Weights of a small GPT-style language model, trained from scratch on English Wikipedia.
Size: width 192, MLP 512 SwiGLU, vocabulary 563, 8.66M parameters.
Each number is 128 + 32 x the weight over the matrix's rms, rounded and kept within 0 to 255. Layers, rows and columns count from 0. Numbers have three digits each.

# o: layer 3 attention output (transposed), 256x192, rms 0.0437, rows 160-191,223-255, columns 64-127
# v: layer 3 attention value, 128x192, rms 0.041, rows 96-127, columns 64-127
# gate: layer 3 MLP gate, 512x192, rms 0.0773, rows 0-34, columns 64-127
# up: layer 3 MLP up, 512x192, rms 0.0773, rows 0-33, columns 64-127
# down: layer 3 MLP down (transposed), 512x192, rms 0.0246, rows 0-33, columns 64-127
o223:101083156195099081107111116104133165116132195135111111133135139183087159167122097140110130167124126145139132145132143122082146093101123120156119151108081122067185121140158052128114138123125136
v96:131096166183132087136139142139195095159115096128104137157101117122151146112103097175063168187191129122157152189173103092127149160111120124084149159170173112122141127131104111082113121119119131
o160:111090122101123170084156109160074158107172135140113099108136115170156156126117095139095124119079161108173171142123136114122117093110111103157157113159153152180164107150089133199113121166147140
o224:167142145054142099118108160051119120089112140070113168114075146060131124117155135086149127083128086124105090124098112125169082140163115126077100110148096133047095120096171123117082167102090162
v97:142134149101196128174171132105182175109138126110144123125094111142095182157153088136110144165129088075112087116110155126105128140101156141128166123125085122138124129149107070118056119106170170
o161:185160121124077091093169095103135164110163136167139116115129156114080122166148131142213096103077082103082134123142099109146121113148088150106116140158103121139129067180154185107089138110140129
o225:086100137157155144182121131151058126165056179160156130144128170133052122100155138099083116143152148114153131148121109136087133180126138168125162141133179136149041168092081106169205121152092128
v98:128147096086122114140179087146124130165149136111115154139103154137145097105177082111113118114143116168152133122137112073138181199148126061131135164117144134158122080103154169176135161119175162
o162:150121111153117159129163119107184140084132074114093142133141132140123098092119081174153179105138150157132151156071127107152114154139097051116113072118141144133120107083067114131106143126090053
o226:097148187092137064110095172112081140184159188142156116157150102085147156169135147120081115183119087094104138109180154219124143106170145181110171192146101069074144189144159096123156090102169146
v99:074142176083118106130077120131102154092181232078200124136147104161131119089121103108155152152133154112152193154091103147187121140159135132112122137102119128107165151113223142146208112098078094
o163:122155119152114143145134141088099050114179162104111126160122177148247110186129115105126112114135165126107113140136182142083152118156095120117138144141119140101111132144059118096138167087105086
o227:187099138142120121121164119149124186172054063120074149085146063095014132145102175103120150109152053115108108142161077076158065113095117116183077185159157110131122142164211080070096065174120152
v100:138125145148147117137130171099136083186169187154125092135128079090143128185110149160164163135152111106059175139156129102101133121103164131177137117166127115098159125112102141137145144144092075
o164:091110110134187114164013119144102136150125154113162173130141155110110154105136121090034169119103203148152157117166133156108125154170173117091106096133131121183122146141099178169154110126119138
o228:163123139033054121103194125135142188090125106128042130179121163150115135148147103166133130105146066125115049163120151059123161167135081104099128157144125130113101105165130077074147090138152165
v101:143117094141111131157127109205114111127158106117110089163174161160111088107121145158135117156199104154174110157110104131175148190173143097049116108106090126140123071085153101152084107111118156
o165:133149109122141136120208146097159124104090172097162176090126085136123101190176084112086151113119117105127119085127105148142125084141082128124149092170117143134122109074148148113092122136167121
o229:157072195158142123128100167105140130138140152120118137174120120100172146089106151135191123167132129124106125111156147107120113114098159139146117171068187115093187160116172079133150107120112113
v102:148151094088189193134208068099131164095144206109119120143163111122085229054136110156166082087082140099121082126136142100186126125031123051089122155124137160162087130147141091147092133084099155
o166:160107121101148091131133165121127138098095121141197148119143118123194103131146142160132116136154134086121122078124163118135117136131114113149175121174078129118142124145155136098140099107185200
o230:104133139195111151107082197162101111141138106138103139110126106157155150207087130181108106169122122166153140143142074144097099159136172152165072165110089088105192174098154078127140120213168092
v103:109186132167098133141144098163076141178150113189126112132127030073133184161147127141123127146170167126153059083126104121119109136041096128031107215174204116122124191128121155156100124102133199
o167:133177106120173124087179114101154129126078189133066109107131189150074107077102166161125124164152127157141155143133147076149135102156135051175168048106110077164171103100127109152144102136138138
o231:078145128140065118136120179126151166143213069104147141186148095086217140168131131088150103095113098046096142096139126204134136167148139151134083196104151154081059154122183131133139142115089082
v104:174170134111067076108153117161052103185136124125103072105154130092081157145121188052166137126168124186080174155195156169079182108134082133144116155185116056184129085168115137137084096129108134
o168:120164144185149090135099144077121134113125124156096090087116155195133132194118117190132139210109155150163134132155107116121108146158118105118127129168125118136146138088107074129143096157119111
o232:147064107072113160133164084209129147060122135141162159172141083055183119124157088120130138077132080090097110160097156065146116146122151179104114126111105163162161106169124147143116149100147150
v105:120070160118156181143151187106111165129136093084108067153098122110129119126089132105122076138139166067092099097131173082072160135102102116077121123124129142175139132109104108153122116133160157
o169:108116129137141142105147106154117148166078139129088138090153142069110117118112105140124099117074102118106134135126098139191078177077129152120100103170136102132166117124168115129168082109137171
o233:142121188082089147150066153122157124066146185160119166135107139177155154116137178181158157146147053114174138130106156142111197079230143121171133113076085163118116134115164144161093152157107120
v106:157088132111157107152147168141040081147135188118144184135142167082166110107189085152147073125083144085175141169126103145134137128139123089150102079072113186114078126136098172135099146138158102
o170:135139162133103155124143123088161110095103070128132149117153127119117078139121136138170146139115148107175071096122171101134165098169134100155109145176116078116129126149110117135101175132133138
o234:126099116118166132073052054148079109181103125164058064102102152128105189130128132138086171158180150162053178101119124090089125149128135158078169139105134085136166109086136152134142147109159121
v107:121107163172130143076058155134111181155149135131166114135100119197133131070095137146137168104110144185134159143182118145087119112108169137110134106100154102142147158145161118112108174097089079
o171:114127103088133155126155142104109098144105136136158177103143132164147124163162155166109142150121144076123115136178133145098101141173130123123102159110089152122139104091084105122141155123130090
o235:165088142100123077172178111117124158072135107158091084116149111071095137124087106060072139074115128144132128127099087096162097129101165128181149079149146141125109147176178151117083144167159174
v108:171120168117166083144084145153161096104170106119142116129157132156122107076187063109086082136129124147115148194093125119160101145118130144120084114150161155104187167163182030054072141136084093
o172:075068150167116148061148093167151117100100110107161150133157080204187110093168071115137136082132080111092188094165143192136171146103101149135156144083128145086084089093087075123142156099157107
o236:162182096098124179141067172054093102171157144140112111104106184062081144143004228077179157129146158133170117102044126084119087079110196092118099098063152172129146127106141220133076132140128175
v109:154148152152101184099132182091113154124132156153134118167095114156104147117085103094114150096098171092147123142176118169104124142165183162157178151104133166122146139129120182160138103143125148
o173:118127131091136198064136158106108157195135125168114113105145116098129157146110136117179092158131107108107125117128169127188113127148147131172177116167129076134130125104188140151137146140134109
o237:116101103178194028164115090155168061079151073110118136164109140100192116137183104196082122097137165146115150137135116137109130086118097134052110152087149083146155169137073079131084148111097119
v110:142170227151122152128095146150120181162127149119170103127088097097084145130094111133138058110138133134135094134096069104120112094144138173042136136124159160186144150151137116157080101069087133
o174:095120120094107111116118210143110102138104171150088101135139128096202111100128174162131166138114164122133127114127157113134189135129103167131117106150069155113122131108164192057128116182149169
o238:143096108175163127174110092113148154148175111140153104165138138152081163162109094105130135088123081092126115120126109085183095131121164051230137135085136135108124105103161068169117107094176136
v111:161100139162149166120109075104129109168166135207157147107118162105082058143115114124110145116099115107111115104153138135090141132120147154113144136135136115135163071124134201084098095103093138
o175:143081146095094110093106167097120139134089109126140088125168085141189147070096125101156134140099109172114157087158152111108180103118145146114138100096148127067120137139128159122128172162147132
o239:091161119121164129170134117143151127125165155077141130144091154132171151212153122174106111099171153107169095120172121125191112135106122114168112105136095154169126159061161030120168065107139132
v112:144189087113134119094120183156139112130178195132149178182150087033114134099143129128181076129112092103112182132143090183149117112116134101160184133178143171116148134085132154152117102145187128
o176:126133182091149138122116090116171095140110139083125154092164135076148128132118113094197154141137153139133108189135165118154118101123126162095109103103153053115055078138162144139110126079090147
o240:131149067136119103137108185130080132169123099114111099219074164171135127178150123130047105137129149089162115074103094135077141117153094106114118173122146162104152112179093107101176131143130132
v113:200112131171152048145159106154136111169115115104160127146101170174226093129160080165083149087128118127125119175081133153135096121098166061118156075097118110102165136117130153076058243143185086
o177:042138135148141112144087076099162110067130107139213204099096117143068123104153142124123134126121093148113175086126086120081202112192096101081094170138131110078136143072097098117154182127112122
o241:202147081122131201149179173145103167142094155145075036129173150121017196164103102065143147148094166126079120148152172111129080177111113159166159150164113086171077123163124158090154107185140130
v114:168151172144072140121143077113123100133124090105106112079124164156138116144069132194103131121118141151152132111143157091149091180134146151158157164165119119107147159138157147101139158097129076
o178:102097128100150112111146189145047136105159130141156152138093101124170141090146115084151180137127188092163083151128095137080127110145131115118157069137155115187094136056121147163102091097080098
o242:088145112165110148150089112157181129145106158107092138178155160129127154141094129167138106130117047184118152146126151152176096119077089152133089129050105112077136115132132103113091137155171149
v115:188200130142106172160137120086073158097139111154141118146110122116099159098100125107088101064165096154143122136149172116149149178055130142170114127144129118165108099147147186184133175134104127
o179:112117167156145127124155098105124160104102102130179129105159092121125150133108099123186124135166146158136120141162135095094199151144158130083141125065153123094091139092152098134148099112135078
o243:127096117082073135149070217158216068124184151106111125166129095091128060196126155124083114189119143103111120082137108192090069115143139120144128134181147156130174170161125140090092129153124169
v116:130099157119165125166125131106137106165141098107147094210150118064131215135122137111096156153073079114091131185126095154189091112049156165085143155096139144082149162172123053130161066087175174
o180:140057144161144105084111113124122130092122166144152105101093099179158097139080136155122088143143103135114122144036156110107160123115102184154162123131139134115089121117137105161180126140128148
o244:119173067151081168163150169166106120121104137121109137136124146136101166129185116091172090122179137141156105127175084108158100176070147055137087123145134132171121148112121197087116160137085090
v117:141109173068179124128135177134150113185156160171050079130130133083094106094133119188146114144028136127091106085193171126120136113129137149111107199128160162121092135088174107130128135170112132
o181:149162160171122168107124154151107124120100135115116179095100087133133160045079130085127143095088100141121173150129113130164136145046137165123218105180119131136170147152105125146143141117117178
o245:127154099123108095105139171072132132109130116132162130096112182187204149239173119181118134168161149096192089071114139139100158104188154103089043089094074116109122114120076124119123105102182121
v118:135122085131092115200157148136141178156112090143125109164093111123156133112156112144095089129084147140181143219143179141083152152092132125120141149197134119108154129201168057107152158135104195
o182:117124160137168177078191158140144154147077151143128115137153114122159136127126114106154063138157108121080153111144107120167131141124094086087202198126168057130121133094175130159141100102086090
o246:145105132104133102188114093119113081106169106063202167116126158116162122171089121114109154115138146154138106115110113136151115142148167142148093098120145203100150159122058150128107122144174141
v119:126131116150135135051109142057173067080112089111070151106116160078086151089184135062114155134120147118151122082098078150127156095166125086097127096164141160138116129108123088118159113126171090
o183:122075152094133139133113140159121116097164109149124100107150107137157105153152198178124127124089093148150147166165121116144098115035066158157123177120120153102103105184161135137156128124132068
o247:119107109145147074143118130111121117154109143095190139110096099112064075117115090065120159091134182121129129120103142173147139079183182186095116117107150139140175185100095156186100122103079166
v120:149114064103162117094156139156131064116133122114100128093169107182107123107119154120126063125135152132165117091098097109089146116100108140085149140073158138164092139122142102145136141131135119
o184:100138187099154104139134184139123156114114157131130083088147137127152090135167114152140178128090107119108102095146114146194142099094102172148116146182064170102126088142130147101148124182145153
o248:146115137163127125114181083106115126113126157154128156158133088114124187162092150103164137161127098134125158150114160105101132135184162100120132104097116093109150148114172135192067138108152107
v121:123099113150132110104131126141105139097072081150104102112090170112074143171046113154060062114188134163175102141139060158123157182141100111150148146162102084092131126150193169098129100167124098
o185:151151137075113104124120173090124147134169166117190152203133123151062141122202071124093162179132106171148174103132104119085129123135106135195097091106115132171129185185116133175121118149103154
o249:142097149218165165137092081164162097106069113139093163115157117078175128066114176157195165134112150115104091145139130196166084111187170157040140145131134113076129018088128084087121161121137131
v122:130227109084102148129126156150093166115171157126146144160082069180096145152118154127151083145098119087089104097080157114142061143134122112131100150109118139131124179172102109076171095128179184
o186:177140088113186140109141144126130071157087155173149073194151087087098131120147094067144118113119104109122127105158156156157094118179160183165112104146125080136134132164144108147149103081111182
o250:089049128164132079120108176123178185139210089155114119180116163116230164094076147198101159171156123163144149148068155127114161140076097109096149146110160124158158144092091138134086134149051075
v123:132127153100137126160161119103157146076167139131148149126113119149152136143126119132118105166121148183153077103159112120139159125173171127176180126114045098077134122094153164080159093143124151
o187:179113067173110112104091187090116144155154132138167157146139091124110096065172118114132121124143093100109170134108125140118090128109124108143155081111120155125102152163102148134077119128129122
o251:082138164157141150158114127125095120114055121086099128123155176120100120149123145125126132116083124102139134154172114102125139118105103156100072165102158136165103107135120097105155125138145149
v124:072130146122094145158120127141126153099175195067122145141193085161159112192136134121129185090180081078025089133170138130193140138119125177112089124129126094125132137113138138104147150168108109
o188:132104092095188098144122136105089161115136153126168173158104159182160109132172099130072130097131165129120138118129108137114115066183176151118090143123119184085137197105119138099147167124142122
o252:122140177139099154070169158128159114209140085116121131068144125115110191110047135117163112156104092136120124174108109128073157165102076105191173166106157060121099162140211067110095019109083132
v125:116141176132160137104122204120079131163165100140148062136093175116080148082133128085143104166066153177222115162146077100074145161133134197109087131118152143051095137172143101136138083101117102
o189:135122142170119121135142188093135129120151114078132128139143088137130126086080140175151078147130125151138110144102226128174158173084107100184104105174113114175100143111104175173138115138151147
o253:096092113119112060119075060169098118133086155190086118149108135090155082156115103089097182104140151130102124071164069082141076061086196123129184125108129182134156077133132133144098150059138135
v126:114135050112128162139148136118072138175181135123136162136158095147121157138154105109157136155015109123093132073084114114077116173150069102089145143139105153122182123141149128099072129117156122
o190:149169129186085145158163111126188143133076099080095074132159154043124109136133127131165077078088115081082114178183106130103131068127129127111154120188160020125073126114114184159086162097173146
o254:106150154111171104160084212083095122117161114129179100181119159159152078153101184129167156167189117157140165152095181156138153130126135135161056147090134204116115144123065056147233103141085146
v127:146163130129067171121148129122107168093129166105121116130157096123138123166135202076150130202122105116159125161131153137174142142115107110164091154122151130128130124156139103107128182094123168
o191:135095075117161107145103133153126129112135129151069142153151125154157154115187125124100129152149161112139131125137113075092093121182128146094132144122099111124132090177124133161122126149143131
o255:138109144142154101131157117099135084132124093155139134136092123121163103131089080162120116124112098182090132138090082112115132150104129083103135097191154153125133203095145128123146069105109081
gate0:166134109135076079175130098096163125092117128118161109186165084144125217069098161099135131101113160154127146121138145090074110164183132107184139120167075181098202116068187081139064129114122176
up0:173098092117067111150146117173158126082127097159147127163147099105165169106168117028103120125138097157111128116158182096083092149186178102193112076164088124128193170104151064150081127127102161
down0:077142209107132193150135121171120106142106120177132160091162119212131128100128087173141156156105152123100121097137077142154134110096149117131162126112166119079088198103161154115185136162109142
gate1:130162157137168134117190100139089112135110119076095136082075131142151110122150146153120131159129080117121153148118130129092147118093097175130178118176175173118156118111140124176141109133137131
up1:134152126112187159189089129065177131179127154117123129082072111122161122132171107045089114151130103043146151115139135122090105134112157163092115193126106118112114161073159101157137153107129149
down1:160133139146136114123086178085160181149145186089120095130082070184134108138150134086145143132131099060120162138124152072135150068120110147074112188146101085126151164133127130124150115142119123
gate2:131109184171114149074126164116182137118130169071053118143143145129182089141099166139224196168073116113137123114130102087150148185117062151134130172117191148108147145112136151123139082104104133
up2:063119093063076142167100124093059122149108094161180164077128087117069169134186057127050104104104107099110119162124187110076092174146162156142128085186127113171119096119090134187138145134151081
down2:139098150077159095110086148128154077150152107169105172174154128155152176152081085203207118126172120103082193071102117189153121112172033126072117102123122108112115149061161083169173116153118099
gate3:106150116109109140140158156075141085095074157117128124099125125181115116131171089119154105155083107100199134161074105061098117132108138125192153141164164118122153149145129202068083110103157123
up3:105164129112098126134118123124111104146088126106204190124145157131170065114152093073079143118156110165149136128090150174058132170160100129092140113138154111186111134104066115103090159125131021
down3:119125105160104100143134126121129141147110125119166121161139161102123148117105095104110168141167108083140104113101097125133101143150094098137143161142096089127127114127145120173135097120113102
gate4:129111138069156126127124126095121081111164142098057113144127137136141148159111143135159145124094179161157178127130120092124152121159166152185065104118165124121134102130163124071112093104132100
up4:124158135084137249145120101142160132112158100131207106151146136130081077154171090077144148129144118175149149129103108128116101141154189133142134181132175153094095169128115141167125164156087124
down4:117178183120149157108145132130147094140125122141076100183150153114147119142125150160161135126065160163085212142102091128105133154148136137093129183149129055131140163130087150132138151149143136
gate5:110104117144076130143102169131082189086112148123150088133090135209188151115107157179209130099097051122122112150122107152149127134119178090133053188102102191088139103120150142118114137148203109
up5:089189124116070110159128151127067121082138157174128096163147113152168138097150168174150136082147141147116129177130117131101089105104174115089165171134073181117130117139114111140108125101158111
down5:154104156151124113157125086139135166177133201160151162167145212183087166122202129129129153085125102137194120146159114087131182143110139122106092154095119129115133092144145109177121154111168087
gate6:073137129084100092094159162098110131104127142137112082113105115140147153145170104167135114173129089202125129204119137093125149177146087059104117137149092189128186121135160107127136120111095109
up6:144174134182111187108170096104106174089091165092088177151190163151064089110081116131158129062126107090086186070137093149167162093132153137114154145174124130143111081092144127134101062180164137
down6:149108137069152152121161115117163090132098130140126120187115130119190152113113102119128123090130146144149184167122093118095127154108163111139104130134079189144121107095145135167207091097141099
gate7:140176109166115161120151168091116197134128115149139099130111102134159153129112096144101079100134152132151099150128085101173103082120142101160187148085083139148149155107183098099071139149147070
up7:130063147169076147095133090164115128111114136154133147130109087156146135146132088107187123138159100114080143123145154086092147178073151148154110073139138132134101186146096176162152123163095154
down7:163159133170146135154172119152108147108113106120156153114153087118118084123151117097127134129117113142177144151105093125072140156104119119162124148082130122150110103136209117139124150144100172
gate8:119183100107107144085101116133116125155095130152152107081140094144108099141116150113115120162141133082148148107119141165086151149130109169117144133168115131093142153161135113143153134108161158
up8:153117104093132116164127115150103101127128116114093103107130136124161110140112115113119085067103119068102065135142127097107165135129130127173115076130113101117098104144158144117125191145128156
down8:107136109103137126102144126073105165144157130150164096103114114161065105153130133176120096146130110140113115130141137129178110123137145109113108102126102161154125109128155140149113113122146137
gate9:177123178124136174115132090072155091140133047158177154126133107160083144124048187090106109111129094061146118149132116103205163172097172135180087187119069152122145174110176124099077156126123166
up9:106131107128194067132088148154085129113110180083101121153104120142165096127178103173115148155062079123122102149138093131092147084149057142070156163105168122121148156113131192114171085123092127
down9:151075126120149123144123114051164112125124087078102165163110114139166115135104146110061115121133122089107144181116103121174156121161128173128114149088100127093147148131184152084079140154104143
gate10:157111142115154159171069148131104077162092149195090189074109098205094191072139111148141066180087147120126131158148081111200152102160222133093122146086100123124112152124143171115089086125130109
up10:115166156123128104084180132112173162058141122077076048131148114130166191187150124165137180152097087128132129092149077103066050153107143126158117103127110148131162141140145130144181110138058157
down10:176124137139181155137046119111123144140086164131144162128098106182162125042108152111110094133101123220164105199142093125199147122207128142074105170053125102131098149090114110094091082129131092
gate11:164137130099112134123089132131149130129158107158140099115121145126131108145116178123130114112135102076088120136143157157114156119136130073123168110118103140161192153119123134092084112158153152
up11:129142106145115126096119137105111137156130140175107126117099177090154146118169164091124123105140146139108107120122109149140133118175118096130122105096097108123167140091112116116117113148130183
down11:103148132116145120170174140124120127103110154141080140113117135139070150129152151110080126137125118107143124135106124133108112171088158107100117126108116149132113152126126122110151132142091102
gate12:102150119112132188178105101099096185113214178112149176052175178084093106103144131095198166164125131073135128119171141123120134185123148133133103161143162181050081085131140161117122160161120155
up12:157091123101121112143144150131137123105113087129085111114067164132041092185154081110116066141146161143145221186141120126135076115120142146112148107140127055171124147064104115137134100173131074
down12:152115212112186129144139119118127103054170059152054132130070138133139093125083057087115075124082169154163184175141155073171143148210145116177144061124112142113120087115131126168096148112113106
gate13:188167098125180126189111126067145128119151062128120120115084105144180145122083131136167143172122107104085115137132086093151125118121159156137145198114161159184084131150116102094182136107113117
up13:157137157091141151162108053127139128135094125100103154079133124163131127076140123104058127114123144099087109039135179137042137167117131168150126152103072152108110113106149122124152100179120129
down13:096128112157188120102117089089092068138115168095151165145146097117129093084167157192051173152061138110108154103133144161057115102165019151081124170117072056126084136087099093150156065130187095
gate14:167116105129136123122119166101076112154090178123197096088076072191108074117104082159148122150112067128192141111159082135153144091107090111077166145112068140080168188175126100145127113092152142
up14:123090129116141088088127094152164124101087095162086148100159128137142157134194218128143157119097133121172077159070147174113132125158120159126100105194131149111141130097131109083100091048115199
down14:145183176091114141077100083199098110056126127132081182133146129060140137147157133089164120109114045114111133141097154132059123096144164159120057115145111133165173133101107185158099125132111187
gate15:102097161082127151158073173119172147079123115137166087096116109181084125043190171160162104130089105105101127092082086091164110051197142172080059182072114173132159132125120147133091094093057176
up15:126084065108159081102133109160160122204191178104041139152154133079164111205149126141058135093164161220219125179126130165108106137068125078175117124147120077088153164192111080088155088100156094
down15:200111158082094200097112134135160140119109112175044164084119154130211111128150130112082105138069134166177184144174139136140085137162193159173150163184103115150103092162146068138094131137094123
gate16:099088195145115149173154111173117117061175116117054119136077179125127122097114138144109131179112152142096172102101093093104126143132158075123148114140145110145058127102136133115135141194133119
up16:140141165120141156204126150165104104127151145160124115097113154153114128118152142143099169124094131179103170150173111089110089113144103153074122131173147165178111057116108144127125096150092137
down16:168158134162142130112085099114109127145168151088120141113150184109131138126161071110081122123116142122111132150146156166154097144135165117135085103173130103080132099123088143153127105147165127
gate17:128170126128090137120157117126164153095141141130142150152164114176133099155186105078109132068166130128107179100190077112106185166102123142167142131101150137111195156169099127138076174141115117
up17:179137101161105110118143144104129104124089042154154142177116076145070121122080140103117096115139145161121111128113070142142165119142128067110095153103142101145139099130141129166138104099137140
down17:155081122157143113139129103118140091116123147090148080153117105107124170086115117106033107158112147161159123154104154173142184118145132058144067083128134144100091120159133154137144113118131077
gate18:105120121155178156121116161179143120159092130151114076160093148171190172146089125139120082167162151138170121176040142126168040107126155093172074122083114071121097101165134142084133082122114151
up18:119125152147109136114158149159129061123106061101124117092114138122074062128125087157106180084101158127080129126077126125123190120127109156098129144141148136153114071080094192162135118116146145
down18:124143119172125167124120137162164144139123072178105099138224129069025129148075120117162148084135080127041173054163098167151162106145070148052115127094152118100137165115116107087136120111154120
gate19:113136131221131152108167156118201120097152140152126099185121159124183205152150134151110109092103146110122120076156137137164097178114189159075109150161123130042177183130123118113105157183121121
up19:182183177097110067092019112135080086111134167018120197085155107132076086085093170092173135164132100169128174154168176216123119107118003108122101163130128152185123140138114082171131052132141072
down19:186180080106164094115110124137158045096093141118128135095135098061102110150160100116218158171208130124052180147144123175134157074186176089175106157176135122100114135161129114146058099122163129
gate20:138106092179191169088104095148047075127121078075152186132125155104168164086192145095096138100155130055057156155130148164101071137143204167019090185178157130152092114161103149174148114106177146
up20:103120108148090066124145123075206166077127117164160151046176062157164123079147207084080171124129073064101120064169042184145029137100185108098013116148175118093062095130083070116129136122102149
down20:144147092174062131075203083098178182087142247135192202109125126138065210149173216103173107160111128099136099056120103143145099141119178132136122097099158145092095097143077095083155083155169098
gate21:111124096147150162141070168173109064118137091133166169124142122129096119084091106147120137168162076090125126156135087100121136132105165105131132103138171143167169136146081136201153110171096115
up21:137158133138151169118119119149116125136117128130142169144113140109072086151079148119161131130085135120124121183109095077144174142151093141123109168133166122129155152135144101137141109106110071
down21:118129085098142163072105146105143059175167166159166175081183154135141123109082113098122161141109120077121135145150114134119153114146126146141080135182163173104104076132112133120123107101085110
gate22:142170147084092125142094098102079115045055131109122072127154134079133095072084095187163094131162180142132195153049203112138107181102191098102154110126138164109132107120101141164158157101139114
up22:110141152102104198073077128109101136113066146171104127097160124083071089088120160127220041196147151110109194169110139085138072136103115082103159115165117187119085180089099115163112108080062092
down22:139182110157122169169149131156110168072122128137207128124190088093000145016114056144163096140185196066122133145123160105125108126138103126116153111141093144120117149091172088091160080130090117
gate23:147118103144118107171123146175134078097134097101106141160127101074143161136138070123105073166145152122162121134150116105077143093108138195109106123131082116146144142147102128102176132115092097
up23:141158102107124146161113142167154095122112101160153134087106097095109126149116062119099076143173179105141163101124132118070124108090138175124118084144094121168124094134080075184203124164113098
down23:104117082123137107130091117162141180098157141130139147109152148181145149200119146142144148133105138178107134104124134091157162115142136133117148161073128113038143135167123109099188084090133130
gate24:173071143095125086188181143159146099098136143088103168129136064077157086169154102171148139121142118151203135104090102072157129092123191136168097068111148110053103183192062163140075083076210231
up24:107114095121169091092093153166127141122118163140137114154151114085103127107117191099082142062141097124141063119113113192148080148090091186114131147190092090062084095121185226167166174137082073
down24:171086149174121101044086149130121108154096164126098144129126148088164139125098205088109141098152119137076101121176117119113096146176080173109059159182115143042109143101190182205156179121123123
gate25:118124183154124116168106134121148154105144130133083138092084124153174170190072093158128184129082162133153127171091110161171058148131080088074075119165122115159123109153065118093152118096101171
up25:106092208180156103175188120148132160088154108143111106121101156175148128121100035136141152134128153151057129160108106156168056185145116119139154105182200135105129174169111097090160083094145148
down25:113146161169160091190147175079088122129174073155174123098113176129126098164131116157140193117090200168108149154092032100151186139175121097194082058068126142123118127189191185140084152076133085
gate26:130113153089086115046182209081150166120132125104140084071145174175151115162185089094188144158134126093159076151223113034171163138116182069134145107181224166095091077107168116153139165113080134
up26:108142151122176169170075102118152104116114115099141137142084125092157164070094196110143136171123149096101252161045197161108183163131051163114154150095082138158148174087164195071111075127152099
down26:091179138145207156108130111179123149071119164098110122152110173093117145083108211122159118155103117153142137137054175108148139137189136127118137147133085129147092155093110152108116147113128129
gate27:141177130164129150123173129112165124100101121131158135179126128080138126114117098093139170106123122098115148139134132107151171169130099059121167114156187134093125090120141153100089158136112136
up27:115160087113046138168101090171135154128108138150138151090119121161065146116148153100071175123140102106107188095084164129104076104128109153136107128097118169140103098144145167151092157170143120
down27:190138103132170143133132100188153107070174079121057127109106102115120117153173135183198123168156147090117131062170148116118166081143136136106145107129115101144062165157111162075128056104163146
gate28:131096125153087135170102058141115114097109163113125141169140117179069086069155110124100153142130088223117163109164133101160143176159056168091099114168070172172210105115135062123106134101123128
up28:097144149134110057145125191119131140074103165199134195131145146121113122108105148177058125093186138181171072168123077102145096107109164154252159046135155162121137144139103095161094157074134121
down28:144137149131143124176151127119107114080124150107176155110107159137119114121140198104158116076189162076113192117153160105175183123131101116088164178139136100137145185114138135146097132157109078
gate29:171102175076187135124165130082141101106111133117165115055097173159093072167087137170129150085109115107174131182101131089104147120084119084193104136132154069142138188165170143126071167124147105
up29:201113156093198167111178077096156077155144132105160151074081073138075116166122121136157140090112130139143132143143107144138107144101118176150094096100137053137116158167167151162080163155131155
down29:174103123169157160124206088086129148077092075151168101117094119139055147072118173109128095105114113158135085131101123119182120099161155111179099170110116114165127093128128161185109073096099177
gate30:136107128135147133066119160086143159101078145102090139153135085082119110122116128138131139084152104150109063127158096128202139105163139131136175169052110133149132153123134142093154111138176120
up30:118105125170119087143118088144090095135151084160142187152131160105122141118165153137159116169160158122148201136083116132092136132060078122083142141166145113135105112161115145156061162149097124
down30:139110198165141176170129129149105103162121090133111091100097066097164140119141171126154156102098119119096180149065093089155162123097100111168108164134153092113123151167111110134145178128095195
gate31:161126147105133111084134127169113151103093113133138187084129162127187127134136094198171155168087106130096093119072170121183132127165179116131172137144117111128159095076149122180159097108136130
up31:147114125128140133136131115118107119165160203144141110108118072106105114213134178119087128104117134064168094129125128138111127100118111105123100092139133097133083122173159142107138158075117142
down31:092165132164141103107121180113115204111147123114150117108141149094188154223141151151188118134155122134147105094108124098105102121136123093112058119154118153181091078086149102099142105105112137
gate32:110145142084141137120134139095060136054140153112129126134144115131146119178127144132139130132151182136106156103142146136152129117120097132166098159110108173146166155133170124106152107057113095
up32:146138163111142137080154157104108115118167120049137113159123106148153117118086100167136117158103123132158086119078108111188105112085123173166108165125163103085115165099115125060142077086149140
down32:153159095097118131160137181160132135135121115152136144124100121127162098127100165136148102143133116139172099126143119182117085121177076136161139166165098137132168113118085168089124148098159109
gate33:142112159194184124104098133149067171154136155135142142102120098137138112084093160142119109138180083152127129146075101140135143103187136136109107120107136105112095118134128139093130084120149089
up33:091144135119185161141127100143119169109115163138123140136144136128117105164115131111067128080123142174102116060119167117120142128085098123150137109095089114143203189129158090120138144136101132
down33:123181167190121165152149148111118113088162166140146098126105153142086120138146157155092101146100165142099118148139177164156094070165123151139101096109101144127184175122146141144151079147141084
gate34:182148129090156156157176148173178123061131166180114152064204140112091072095114111142130160116084125130144089089129104100170153092057164177148117185172145149105167104166094113070078105157126152